config.yaml
num_hidden_layers: 13
hidden_size: 256
num_attention_heads: 4
num_key_value_heads: 1
head_dim: 128
intermediate_size: 704
vocab_size: 4096
hidden_act: "swiglu"
norm: "layernorm"
norm_place: "pre"
norm_eps: 1e-06
positions: "rope"
rope_theta: 3270.0
rope_fraction: 1.0
qk_norm: false
attn_scale: 0.0884
bias: "none"
tie_word_embeddings: false
parallel_block: false
init: "normal"
init_std_qkv: 0.0247
init_std_o: 0.0
init_std_up: 0.0247
init_std_down: 0.0
optimizer: "soap_variant"
learning_rate: 0.00462
lr_mult_qkv: 0.5
beta1: 0.95
beta2: 0.95
lr_head: 0.00646
max_grad_norm: 0.5
warmup_steps: 200
schedule: "wsd"
decay_fraction: 0.925
decay_shape: "linear"
final_lr_fraction: 0.0
batch_tokens: 65536
max_seq_len: 256
doc_mask: false
train_tokens: 493100000
max_steps: 7525
dataset: "wikipedia_en"
Each number is 128 + 32 x the weight over its row's rms, rounded and kept within 0 to 255. Layers, rows and columns count from 0. The size above them is the row's rms in percent of the matrix's.

# layer 2 attention output (transposed), 512x256, rms 0.194, rows 123-126,251-254,378-382,506-509, columns 0-63
size [100 102  91 100 102 104 100  97 104 102 102 111 111  93 100  86  86]
[[113  91 132 153 195  81 153  83 115  89  88 213 177 163 144 172 171 159 130 119 118 146 138 164 119 134 156 148  89 133  97 174 160  73 117 164  86  97 178 143  89  78 101 165  90  99  86 124 179  81 134 179 152 134 149 130 137 128  84 136 164 161 120  66]
 [ 87 112 103 139  98 142 102  87 178  97 128 133 187 212 129  97 114 194 118 127  68 113 169 132 170 211 145 129 132 149 124  68 130 194 108 139 147 133 113 195 182  99  87  84 130 100 124 118  97 125  90 135  85 134 191 109 120  61 101 116 138 161 172 132]
 [ 75 204 112 126 125  99  79 172 114  89 156 108 145 129 128 116 142 109 151 147 145 138 133 131 130 163 147 111  88  65 162 145 191 117 130 208 126 113  97 134 200 145  64  98 144 107 129 135 106 137  86 187 102 144 166 141 112 108  59 156 109 101 109 145]
 [114 132 148  78 106 158 185 178 128 133 117 136  94 147 120  95 133 160 104 131 113 103 120 159  76 122 169 122 141  67 151 123  98 100  91  70 139 159  74 135 118 141  80 146  83  76 100 124 125 157 186 154 145 123 148 106 103 140 143  76 136  75 176 140]
 [166 117 144 125 137 143 143 148 157 162 144 112 103 125 121 144  46  54 127  78 133 146 144  86 106 129 146  94 160 171 108 132  94 117 175  88 115 194 161 118 158 117 139 140 141 143 179  94 118 129 137 153 102 151 130 113 139 152 112 130 182 102 134 152]
 [113 145 153  66 201 152 144 167 115 161 155 115 131 138 111 178 162 156  85 118 135 145  74 152 158 121 159 133 142 117 126 106 175 142 112  94 142 101 108 114 109 152 102 174 134 124 179 136 145 155 189 131 123 108 146 144 114 182 150 168 124 119 121 100]
 [113 124 160 130 116 121 150 104 155 116 135 124 126 126 136 113 181 158 152  99  87 136  87 143  96 116  99 168 134 132  90 161 111 105 119 107 109 175 150 135 135 114 116  61 130 110 181 137 107 154 111 109  84  94 104  90 143 134 145 128 155 134 172 146]
 [ 75 103 155 140 105  88 139 115 165 133 167  61 147 133 196  96  86 114 140  79 187 140 114 125 152 134 131 138 126 128 105 109 172 144 139 105 178 107  83 172 167 120 200 116 161 211  70  94 156 130  96 130 161 149 121 136 102 118 135 184 148 118 154 106]
 [133 194 134 106  96 123 108 106 153 110 119 127 106 125  85 132 132 174 105 152 128 154  97  55  98 151 172 129 128 109 173 111 154 116  70 102 143 124  77 106 158 136 166 170 174 178  94 109 167 103  93  57 104  83 116 116 120 115 119 123 137  57 155 101]
 [171 110 173  79 155 193  97 118  96 152 161  82 104 123 118  81 122 174 130 127 110  82 137 141 189 195 123  97 162 158 167 194 138 177 103 121 115 125  63  95  85 136 147  84 136  62 105 165 121 228 109  82  96  90 132 132 199 140 109  99  65 100 155 137]
 [180 137 110 149  86  77 110 164  68 136 132 126 138  67 125  84  36 110 199 173 175 169 153 160  74  78  88 189 120 123  97 163  90 116 118 182 154 168 154 131 101 115 180 164 170 104 117 155 120 169  97 141 182 146  96 146 115 127 122 147 111 157 120 126]
 [133 127  95 193 129 193 141  62 135 126  82 130 145 140 128 134 114 126 133 140 166 149 105  90 133 110 159 132 140 130 129  89 155 146 139 103 145 125  64 118 134 103 218 102  91 149 126 148 159 141 128  88 116 182 130 127 104 141 102 103 159 200  86 145]
 [185 173 144 134 161 185 132  96  73  81 139 115 101 135 126 162  89 128  92 134 159 114 125  84 156 175 117 171 114 157 128  94 140 167  97 133 128  69 201 107  65 142 171  96 113  79 122 130 135 161 127 155  56 162  81 130  89 107 160 152 107 168 134 152]
 [118 141 112 111 135 185 123 111 148  99  61  87 146 146 125 109 130 133  79 100 122 188 147  85 111 152 109 109 145 133 125 147 104 116 152  40 213 131  42 114 129 171 102 165 110 147  85 130  96 167  89 176 126  64 162 132 151 145 151 115 118 118 130  82]
 [ 98 176 120 116  30 158 116 167 171 109 126 101 155 136 132 139  90 141 156 135 174 145  88 100 155  92 128 120 124  63  88  91 122 121  66 108 154 138 104 167 119 167 175 133  83 171 121 114 115 144 125 138 122 108 103 140  59 106 162 154 131 146 160 140]
 [113 128  90 160 118 123 113 155 127 117  47 115 138  95 134 136 161 103 123 137 151 123 141 107 142  75 137 136 111 104 142 118 123 189 168 108  93 138  86 125 107 166 128 119  98 129  57  90 126 115 139 143 147  96  45 139 136 130 168  76 194 119  75 115]
 [151  86 127  95 141 111 115 114 114 116 125 119 104 124  87  82 226  75 124 105  99 130 116 126 147  69  96 125 141 175 134  74 164 138 123 115 114  90 145 124  54 139  83 176 131 146 169 118 193 110 148 125 173 108 105 139 162 115 143 183 148 109 122 137]]
# layer 2 attention value, 128x256, rms 0.0867, rows 123-126, columns 0-63
size [ 98  96  97  99]
[[107 101 127 105 101 106  94  96  98 141 105 136 155 108 105 139 107  98  85 116 122 127 175 136 110  88 110 202 159  33 117 103  81 145 151 153 128 104 151  70 131 123 130 130 116 142 103 126 100 159 128  95 115  94 109  82  89 126 146 115 187 136 168  82]
 [183 151 100 106 133 150 157 123 172 159 155 124 111 151  58 109 111 137 124 140  96  45  39 126 142 151 135  83 123 160 184 137 103  79 142 146  67 179  72 134 103  58 144 136 121  91 102 112 179  51  84  74  76 144 132  85 119 104 128 132 137  99 191 158]
 [138 117 133 107 145 149 164 136 107 116 171 160 126 134 103 178 105 189  67 132  69 143 143 147 115 150 113 103 156 167 153 130 151 119 190 127 191 185 131 164 105 130 189 160  85 173 137 152 113 140 101 110 102  49 113 128 150 143 118 109  95 118 151  50]
 [127 146 125 127 124 127 140 148 217 158 178 166 105 138 116 137 118  90 116 158 120 103 139  59  63 105 171 148 165 129 162 112 127 169 115 164  95 103 143 109 133 191 152 117 152 143 132 143 144 100  99  96 113 108 136 124 129 158 106  83 124 164 132 120]]